python train.py --n_layer=12 --norm_place="pre" --rope_fraction=1.0 --attn_scale=0.125 --init="normal" --lr_head=0.0077
Each number is 50 + 10 x the weight over its row's rms, rounded and kept within 0 to 99. Layers, rows and columns count from 0. The size before them is the row's rms in percent of the matrix's.

# layer 5 attention key, 64x320, rms 0.108, rows 0-63, columns 240-319
059:43 30 57 55 49 47 24 43 52 60 34 52 48 51 60 42 37 48 46 36 51 38 58 52 51 45 50 40 42 51 44 45 45 50 38 42 72 42 45 52 56 49 66 68 35 38 65 42 49 68 44 35 58 47 55 75 44 40 47 63 55 62 51 38 41 44 39 65 54 65 59 50 64 62 55 36 47 43 58 25
054:35 65 44 54 52 45 65 56 39 43 53 57 44 40 57 42 58 57 52 73 36 58 60 60 52 59 47 31 55 55 48 52 38 54 67 55 41 48 53 52 47 37 51 27 62 53 55 50 53 37 44 69 51 65 46 37 61 49 52 46 37 43 49 65 65 50 49 58 43 37 44 37 42 49 46 56 61 59 46 67
056:46 43 74 55 55 54 55 50 42 55 59 37 52 63 62 67 47 55 67 60 41 47 43 56 42 40 57 59 60 53 44 41 55 48 61 46 52 44 39 38 52 57 52 51 63 48 43 44 49 41 66 64 61 55 46 61 44 43 45 63 51 37 46 45 52 51 44 44 60 41 46 52 56 43 50 53 58 46 43 46
070:50 53 60 46 50 33 52 54 60 44 52 40 46 43 72 38 46 60 61 48 48 50 50 60 47 52 53 56 44 47 63 40 42 60 55 65 42 55 54 52 52 40 55 44 75 53 53 44 38 52 37 53 64 60 49 27 60 56 55 54 40 37 40 43 46 47 56 52 43 57 49 47 49 51 53 53 64 55 52 57
062:43 53 66 59 55 38 43 47 52 40 55 34 57 57 69 69 46 61 55 63 43 51 43 45 37 36 56 51 62 77 41 62 69 48 53 56 48 71 56 49 47 45 52 32 68 59 48 34 50 58 63 56 41 51 54 34 71 63 41 62 52 65 68 44 48 62 34 54 38 50 68 72 51 34 47 51 63 59 42 65
058:43 38 47 46 55 76 25 53 55 52 47 51 57 32 35 60 53 61 29 33 66 54 57 41 50 35 50 51 32 33 65 56 46 56 41 62 52 55 51 47 61 57 50 48 52 40 62 56 39 54 47 36 64 47 53 40 41 60 38 51 54 58 48 50 42 28 47 58 46 54 58 56 50 72 42 43 55 29 37 31
069:62 38 44 37 63 38 51 49 52 57 49 54 49 46 55 54 49 44 26 36 49 37 44 57 44 45 47 51 41 36 63 61 42 59 29 61 51 47 42 43 51 66 34 76 42 46 69 49 37 49 38 40 70 47 35 59 42 54 44 70 49 38 43 53 42 48 40 46 45 60 38 45 30 66 46 34 55 45 31 48
070:55 70 33 71 46 52 53 51 43 64 49 46 41 55 54 43 57 36 57 64 35 35 35 55 52 53 59 33 46 64 55 69 49 48 56 58 43 52 46 28 36 42 38 27 38 50 35 53 43 63 48 66 63 70 54 50 53 54 53 71 45 47 58 43 54 45 35 48 50 49 41 46 45 38 41 60 44 70 54 56
064:53 45 39 44 51 72 52 48 52 39 50 46 68 47 22 49 54 56 49 49 50 54 57 38 54 48 49 71 62 37 47 75 37 53 55 55 49 37 40 57 62 61 74 36 63 58 54 44 47 49 35 42 56 53 52 52 33 40 50 32 46 59 55 52 40 51 55 44 52 63 52 44 55 50 58 60 39 46 54 22
066:67 45 42 41 37 37 54 56 54 51 55 54 45 36 40 41 67 51 71 62 51 52 59 47 43 53 42 29 48 47 39 62 29 48 57 50 45 56 54 58 50 60 58 42 48 50 36 60 60 56 38 52 47 53 35 39 48 50 34 57 66 57 44 47 57 53 42 43 63 48 35 46 55 53 52 44 44 55 38 45
081:62 57 60 36 57 60 46 47 48 69 57 52 51 31 66 40 51 40 48 34 60 55 41 47 43 41 42 44 45 49 42 35 51 47 58 54 50 44 60 50 59 75 43 45 62 46 57 56 56 39 48 61 50 35 59 61 46 59 56 34 45 59 54 52 51 46 61 40 46 49 51 53 53 73 49 44 66 46 68 28
071:44 52 48 33 48 33 45 42 44 61 29 55 47 30 43 38 52 47 53 62 59 47 67 56 55 47 49 63 54 64 46 40 69 31 61 61 52 52 49 57 46 35 55 42 59 50 58 55 53 45 45 54 38 48 42 52 55 46 62 69 40 42 47 49 44 61 41 29 52 48 47 39 43 58 42 42 72 42 50 53
070:76 50 61 45 54 38 38 41 65 52 50 38 61 43 73 48 42 39 48 53 52 47 65 50 46 57 33 43 49 44 64 48 52 37 50 53 46 48 49 50 34 48 48 60 59 37 55 49 71 54 35 58 47 38 45 41 39 65 48 47 57 56 46 53 53 39 44 51 44 59 32 43 42 73 51 46 60 44 46 52
071:46 42 36 62 56 51 43 47 39 38 44 36 38 59 38 59 41 57 42 43 50 53 55 49 49 48 49 44 65 46 59 69 72 45 47 49 62 66 55 30 50 35 51 47 23 37 56 50 41 50 47 54 47 44 58 61 50 57 40 69 30 47 45 52 56 48 48 52 72 39 52 48 59 45 67 50 56 52 47 52
086:39 55 49 37 60 49 39 43 38 49 65 46 51 51 74 58 38 55 62 81 48 42 63 46 54 43 41 55 54 38 51 44 60 73 56 49 58 70 49 54 40 36 57 39 60 57 54 47 57 44 38 52 51 45 52 45 49 49 43 53 42 32 48 24 44 55 45 50 56 50 51 61 47 50 54 42 36 46 62 50
077:44 44 37 58 42 47 48 47 55 34 54 48 54 77 51 38 59 55 62 61 60 64 19 45 44 69 34 71 55 58 45 46 57 61 62 50 36 64 58 56 60 52 51 42 48 44 47 62 33 61 44 41 44 43 42 63 45 35 53 48 67 72 65 42 39 29 62 52 35 53 55 68 61 29 46 56 50 59 61 38
084:35 35 46 59 37 31 44 40 44 30 58 53 59 50 43 61 57 52 61 47 77 47 46 44 47 50 45 58 41 34 65 56 57 33 55 54 54 49 28 57 62 52 61 58 35 50 29 47 61 38 43 40 60 51 55 59 42 44 41 53 48 45 42 59 43 49 61 82 56 51 40 45 51 43 54 47 39 53 54 44
089:55 59 46 44 48 69 34 51 53 45 57 45 49 66 50 46 57 53 52 49 72 56 46 46 43 75 43 27 45 26 56 54 44 62 63 62 49 65 45 49 43 57 32 53 36 47 57 60 48 60 43 47 57 50 55 63 26 50 53 30 64 43 54 46 26 49 43 71 60 68 46 55 55 44 54 60 36 35 61 50
079:50 42 38 34 48 46 67 46 45 59 53 61 57 64 62 62 55 65 71 66 34 67 60 41 48 63 42 51 45 38 49 63 54 49 44 43 21 38 69 48 49 36 61 22 59 39 64 50 39 44 44 58 43 49 50 60 40 37 42 39 50 74 34 54 45 53 60 57 51 47 53 52 43 64 43 55 55 57 38 47
091:36 57 58 52 54 37 52 53 60 57 64 52 53 55 45 31 59 61 38 32 52 59 54 51 49 50 47 33 47 41 81 38 50 30 51 55 46 57 49 51 48 36 45 40 62 54 49 45 43 51 43 51 67 53 48 52 59 64 60 36 48 59 43 51 48 52 56 58 36 49 46 55 53 50 41 45 64 46 54 43
087:47 35 38 54 54 45 49 49 61 32 51 37 45 66 35 43 39 69 36 51 65 43 54 51 57 40 61 47 52 49 43 58 44 51 43 42 56 77 35 37 63 29 45 60 55 49 57 57 47 62 51 56 36 44 42 46 41 64 55 76 41 31 51 48 40 45 40 41 61 53 45 73 33 48 44 43 48 85 56 50
076:56 56 34 46 62 41 43 30 53 27 68 61 46 53 27 59 39 54 64 63 55 35 58 43 48 51 30 37 45 47 41 57 46 46 67 63 55 53 51 51 71 65 36 46 26 50 45 53 43 53 37 34 44 55 51 62 47 58 67 48 54 52 56 45 41 51 51 50 60 33 59 56 52 47 54 44 54 53 65 49
090:55 36 35 46 55 45 39 56 65 37 53 41 53 30 54 57 55 40 45 67 54 29 43 66 52 64 54 44 52 68 56 49 45 56 50 67 57 58 39 81 42 53 48 63 46 55 50 46 26 44 59 56 44 46 52 57 58 52 59 59 67 32 59 36 61 52 58 51 44 48 52 58 62 26 59 48 53 44 35 50
094:29 45 44 40 34 53 63 53 49 58 24 27 51 61 65 48 43 54 61 46 48 67 40 53 56 53 62 53 62 52 31 59 55 58 57 62 51 60 56 60 35 55 63 62 57 47 60 62 40 51 62 62 41 41 32 68 34 41 37 57 36 50 60 66 60 57 63 49 55 42 64 58 35 50 49 55 51 53 38 60
100:55 61 59 63 47 47 38 28 44 46 68 43 47 67 56 62 47 50 52 47 63 33 31 50 67 42 38 65 60 44 33 33 53 61 55 38 49 47 33 50 36 56 51 51 51 66 47 37 40 49 54 36 53 57 55 54 54 48 66 53 49 63 49 54 55 44 59 59 43 64 52 85 48 53 51 42 47 52 59 53
095:58 45 69 39 69 59 43 56 46 44 29 75 74 38 54 51 48 46 40 44 47 54 62 24 44 42 49 65 48 57 52 43 59 39 61 49 67 55 53 54 62 45 45 43 52 62 62 58 38 45 39 51 57 29 46 43 68 47 54 48 45 53 49 35 44 48 58 32 60 56 52 48 55 62 46 34 61 25 41 53
094:26 49 58 60 64 49 72 53 39 38 52 31 46 56 64 62 33 45 69 41 54 53 53 43 37 64 64 29 54 41 47 42 45 46 34 45 57 32 47 53 32 49 53 35 41 51 67 33 60 59 41 49 54 50 57 52 65 55 51 39 44 51 49 58 58 46 43 53 53 49 45 39 33 49 56 58 40 38 55 47
093:58 52 42 46 52 52 60 33 49 32 33 61 59 37 70 47 58 39 45 54 44 60 35 45 30 40 50 65 41 57 56 51 75 52 53 53 54 59 67 54 48 48 44 53 47 52 28 55 62 47 43 59 51 45 35 30 60 53 43 48 59 58 70 59 54 58 64 50 47 52 49 51 61 68 39 52 54 37 36 41
087:39 44 38 56 54 55 47 45 45 57 54 40 58 57 37 42 52 50 32 55 62 49 42 55 44 68 44 41 67 40 42 52 60 63 48 50 41 39 45 46 53 40 55 49 63 36 53 51 62 67 55 36 62 56 51 45 59 58 59 54 50 53 37 49 54 43 41 56 44 46 50 68 50 51 55 56 52 62 51 62
106:27 46 40 50 49 49 53 30 40 57 49 45 32 67 55 51 60 52 45 63 42 39 47 50 37 38 62 37 65 54 35 55 46 68 51 52 57 57 55 43 41 42 43 57 55 62 58 53 37 65 34 62 41 50 51 55 75 50 48 50 54 50 59 54 58 48 50 36 80 69 51 48 47 40 60 32 46 56 40 39
116:54 76 65 37 70 51 47 51 53 28 56 42 48 60 50 53 47 59 65 62 53 76 61 63 51 49 43 30 47 63 35 51 37 46 54 35 50 29 63 40 49 64 51 49 30 41 59 50 54 50 54 52 58 56 48 51 49 52 55 56 56 54 50 57 50 45 58 38 49 49 57 50 42 39 52 44 56 26 49 55
099:58 49 38 40 40 66 50 67 52 57 51 31 54 47 51 48 47 57 49 62 58 44 55 59 53 42 55 60 43 56 43 42 32 62 63 60 43 67 51 48 56 68 60 68 42 47 38 47 35 53 76 63 39 49 48 55 53 46 49 50 57 33 59 42 58 59 58 56 51 45 56 44 59 32 59 55 44 58 66 50
103:42 64 61 37 48 34 56 64 57 48 58 46 27 36 63 40 47 48 33 53 56 66 43 55 52 57 43 48 42 73 52 44 50 48 52 53 56 36 37 48 56 55 63 55 52 43 42 56 51 42 52 52 42 42 57 46 45 45 69 40 44 44 31 44 34 55 51 54 39 53 35 56 63 37 22 43 48 52 49 49
109:65 45 48 46 47 41 57 55 65 42 52 44 56 65 60 54 57 48 58 40 35 66 55 51 68 59 44 54 58 45 43 43 63 67 47 34 50 40 29 59 48 50 69 47 49 46 60 52 49 42 59 38 44 40 61 55 59 43 47 47 54 59 35 60 44 57 59 53 39 48 40 42 40 44 28 49 42 45 28 35
119:47 52 59 43 68 53 70 47 56 60 47 35 66 51 45 42 46 56 57 38 43 48 41 47 45 55 58 51 57 65 63 67 57 48 48 53 22 64 49 58 44 46 38 32 54 56 56 47 49 51 53 54 45 53 37 39 43 60 42 48 50 69 48 52 60 56 56 48 34 64 57 49 31 54 40 53 70 43 31 50
101:50 57 36 47 64 54 41 47 62 66 57 61 59 47 46 48 51 36 55 57 40 49 44 50 57 53 42 49 56 39 51 57 57 48 33 48 54 47 47 46 49 64 49 61 54 48 48 54 55 35 62 36 40 66 46 50 48 39 46 57 27 42 52 56 55 56 35 55 60 53 58 57 46 56 50 60 75 51 49 74
113:55 50 46 55 41 46 49 34 60 42 55 36 67 51 52 44 50 46 64 52 54 55 36 54 42 53 50 67 64 43 51 49 41 50 52 50 37 43 52 59 52 57 39 37 37 42 57 60 38 42 45 56 61 54 43 52 63 41 42 44 62 39 64 47 55 59 48 37 41 49 58 51 53 55 67 59 50 59 38 55
112:76 55 46 56 59 56 45 38 60 70 58 30 37 47 44 44 56 57 35 36 38 62 61 56 34 50 50 27 36 52 65 58 21 29 52 53 52 54 38 39 59 63 33 59 56 50 70 60 51 44 33 51 57 63 29 41 46 44 41 79 40 50 47 70 34 50 67 32 67 42 50 56 55 36 48 45 46 55 41 57
106:50 42 55 53 64 44 45 61 56 48 52 66 54 57 53 57 55 53 53 58 54 77 41 37 39 41 32 49 60 51 63 54 55 37 46 46 56 77 41 56 52 45 44 50 36 55 47 48 53 28 52 35 53 45 57 46 57 60 41 48 50 44 63 37 46 55 24 46 49 40 59 64 45 59 44 61 56 62 54 46
106:52 61 46 39 41 54 53 43 44 65 37 47 46 47 47 61 60 47 54 52 47 38 42 50 31 51 53 31 43 44 58 66 48 41 43 44 34 45 61 57 46 48 66 44 48 44 52 31 61 52 48 36 37 41 42 42 52 67 58 36 48 67 43 58 62 51 42 61 37 45 64 35 40 53 57 51 27 32 48 54
116:37 46 63 49 47 55 36 44 35 67 46 51 55 30 34 41 39 51 53 44 50 50 60 64 55 42 58 57 51 55 52 46 66 50 31 44 47 55 41 37 47 56 66 68 59 46 64 34 42 81 56 53 57 49 47 49 55 49 56 47 49 59 51 43 39 53 43 46 64 54 65 42 51 40 52 57 53 38 49 57
110:53 44 41 58 61 35 61 53 45 61 33 57 45 34 52 51 40 66 56 69 45 52 41 42 54 32 56 53 56 55 54 34 66 43 45 48 56 60 41 40 60 25 52 59 38 53 58 32 46 57 47 42 51 59 43 44 42 48 35 39 59 58 53 59 48 53 50 58 52 50 51 42 44 50 47 54 45 48 34 51
113:55 41 58 53 34 53 40 54 33 57 64 60 53 67 65 49 47 52 21 60 53 44 40 57 66 41 62 61 42 47 43 64 50 56 52 53 40 30 51 48 39 59 46 61 59 44 40 51 49 61 31 55 50 58 50 64 41 55 54 52 45 61 36 49 54 39 57 48 39 27 47 32 33 40 42 57 42 63 58 63
127:40 62 36 56 39 55 53 58 61 53 62 33 53 63 57 52 51 63 58 58 44 55 63 57 37 69 49 47 54 62 61 62 57 55 55 67 49 36 38 61 51 54 35 51 67 65 31 53 41 51 59 67 52 50 36 36 53 39 37 40 39 33 48 33 37 60 34 35 58 38 39 60 44 53 63 55 50 66 56 42
114:54 62 37 56 72 48 59 37 36 44 41 56 56 34 46 56 43 57 61 55 47 31 44 25 63 52 38 44 52 57 36 28 51 47 60 50 52 27 52 39 55 34 34 28 69 56 61 50 69 41 56 44 48 54 62 53 50 39 55 49 38 46 49 45 62 57 50 52 44 48 45 40 38 58 61 60 41 65 51 51
110:48 46 52 59 49 30 45 41 56 64 50 52 46 60 45 41 50 51 48 49 40 31 36 49 56 57 50 28 53 48 44 61 52 63 73 37 62 56 42 32 53 66 59 30 49 50 36 53 55 40 51 41 53 51 55 29 73 27 43 51 43 61 27 41 52 72 45 62 58 49 59 53 50 40 35 40 51 47 42 65
119:49 71 64 42 50 47 59 46 51 39 46 46 58 49 66 43 49 58 62 44 39 49 62 62 43 48 50 46 58 55 48 62 61 51 58 66 55 45 72 47 47 66 53 29 58 58 45 47 55 40 39 43 63 60 55 46 56 39 40 54 55 53 40 56 70 49 56 44 45 47 42 46 59 62 53 52 59 45 50 60
124:61 53 51 41 71 65 57 42 58 50 41 58 53 60 72 42 45 43 60 57 55 75 49 34 44 46 63 40 63 61 28 63 60 34 48 37 50 51 64 60 38 61 57 52 46 41 41 35 57 45 45 49 43 54 41 40 30 47 65 48 55 57 53 45 55 58 41 57 50 56 45 68 34 43 49 40 44 53 48 50
114:36 56 56 48 30 43 49 53 68 48 54 52 49 39 67 49 60 31 33 39 37 61 69 47 48 45 58 50 37 53 53 40 46 68 48 31 41 51 41 59 26 39 47 56 57 55 42 49 57 57 57 49 53 53 46 33 70 49 72 48 61 49 60 36 59 62 23 48 57 67 37 58 47 38 49 44 47 41 52 50
128:56 52 53 34 62 41 73 53 48 63 40 51 51 51 57 40 56 35 57 60 51 55 54 38 50 51 56 47 55 50 59 40 36 43 42 54 34 39 60 63 37 62 70 55 63 47 59 41 61 52 47 48 43 39 31 35 53 44 48 55 40 53 48 36 57 63 47 50 36 59 40 31 33 60 45 54 65 44 48 54
114:46 47 36 56 43 27 34 58 65 60 62 46 61 65 43 44 58 47 59 36 59 61 59 34 44 41 47 52 50 35 62 55 42 61 60 43 57 34 48 61 54 62 63 67 38 34 30 44 47 52 42 29 44 54 43 62 51 38 51 40 54 58 37 38 54 54 48 57 59 66 55 53 45 60 37 47 36 52 67 48
140:46 52 47 64 54 52 47 41 45 55 40 42 48 45 40 65 42 40 44 44 53 45 45 39 78 32 57 70 42 49 45 41 46 39 44 51 34 48 43 35 54 41 51 39 46 52 78 33 44 46 37 43 51 43 42 54 48 50 46 61 43 53 48 47 49 34 43 50 62 48 54 43 43 51 53 49 51 44 41 54
109:32 62 44 50 49 25 51 44 58 54 44 65 37 39 52 31 38 42 52 61 53 48 48 67 47 46 50 52 50 47 45 58 53 54 34 80 44 27 69 46 48 57 46 36 55 52 58 43 55 45 62 60 54 58 63 53 44 40 53 64 51 46 66 48 58 47 45 25 51 43 49 52 48 51 42 51 45 50 45 59
113:27 37 43 45 49 43 61 60 44 49 54 54 63 50 53 52 56 53 70 66 62 47 54 47 55 54 33 52 50 37 46 32 58 60 56 45 40 68 57 45 61 52 49 49 55 49 45 45 49 55 41 59 55 42 63 52 52 51 49 44 61 44 52 44 32 52 49 52 53 24 66 50 44 51 30 47 50 50 66 47
119:68 60 56 66 49 50 48 48 56 66 59 40 33 55 53 71 30 34 47 40 53 60 57 44 63 57 46 45 46 51 49 43 58 49 51 53 58 51 48 55 62 48 60 60 55 39 59 28 67 60 59 47 64 45 64 64 34 40 38 43 50 47 46 39 45 39 46 56 45 39 66 41 62 53 50 48 41 60 63 39
113:46 54 50 42 42 63 61 53 38 49 59 39 38 50 57 51 44 48 57 36 37 47 64 57 46 39 47 51 44 44 56 52 44 53 56 47 51 36 61 49 62 63 42 42 66 68 41 43 59 51 36 68 39 49 22 67 44 43 45 74 69 65 54 51 60 33 64 49 47 69 47 45 40 64 47 45 61 41 52 50
115:53 63 55 53 55 33 68 48 40 63 54 40 46 73 42 49 28 32 53 48 46 47 46 61 57 57 41 44 54 46 38 50 30 47 50 52 50 46 66 26 50 43 49 52 42 59 46 43 48 51 48 63 46 34 43 54 39 44 57 43 52 39 48 48 60 59 43 38 62 47 45 57 43 44 58 58 71 70 57 65
115:34 39 48 48 47 33 53 52 51 59 39 54 56 46 45 35 29 44 51 53 61 45 58 46 48 46 28 39 62 57 53 49 45 34 46 52 56 34 57 59 60 60 58 62 47 55 65 53 37 46 43 30 62 29 69 60 38 27 43 55 46 48 59 34 49 49 59 62 48 60 64 32 47 62 44 56 46 34 51 52
109:55 59 61 64 55 33 44 52 38 33 33 50 59 45 57 55 62 57 49 69 62 40 57 45 54 51 57 52 50 68 50 41 40 57 40 56 54 60 57 39 44 64 51 58 41 55 39 38 57 43 63 47 64 28 47 46 61 52 56 42 58 40 60 71 58 38 36 49 55 55 50 48 32 42 39 66 45 60 27 55
119:35 32 41 39 76 45 50 46 40 38 61 48 68 51 54 57 44 61 57 56 47 55 46 39 67 58 57 65 40 60 37 49 45 38 34 65 34 58 39 59 49 45 50 65 38 52 39 67 44 29 65 57 53 40 50 46 23 50 70 65 60 49 50 42 53 40 40 50 38 42 36 57 37 60 44 41 70 46 52 36
119:42 43 59 69 43 34 55 66 52 62 41 58 53 53 52 45 39 51 48 60 56 64 50 74 62 55 46 78 64 50 64 43 41 50 58 50 57 30 51 53 52 47 61 55 61 59 30 61 44 41 67 48 36 58 48 30 60 53 39 34 45 59 45 66 50 54 50 41 67 56 42 50 55 58 36 58 46 56 49 62
117:41 44 46 49 59 56 54 51 43 63 59 48 42 61 52 51 37 67 48 46 40 45 52 55 37 54 44 29 46 61 34 41 38 60 34 41 62 59 66 35 47 32 53 30 32 44 55 53 55 48 53 50 51 55 61 56 15 46 48 52 42 67 53 41 61 48 40 36 59 57 68 63 51 45 56 44 51 40 55 32
113:52 47 46 51 59 47 67 54 49 65 67 50 58 44 54 44 56 43 49 62 47 54 36 61 57 58 34 45 66 61 57 31 62 54 48 39 42 58 69 65 42 47 49 34 60 46 41 60 62 36 59 71 39 46 43 49 47 61 48 50 36 58 56 43 54 66 58 36 40 47 66 39 50 39 25 57 68 48 51 67
131:56 45 50 44 42 46 59 65 61 66 49 55 41 62 46 34 50 42 69 47 39 58 57 40 63 53 55 43 66 61 34 59 48 49 65 34 51 40 46 46 58 43 60 40 57 48 56 42 44 49 60 37 42 52 69 29 55 50 52 43 46 48 41 65 58 39 40 50 55 59 49 43 36 51 31 61 32 62 51 60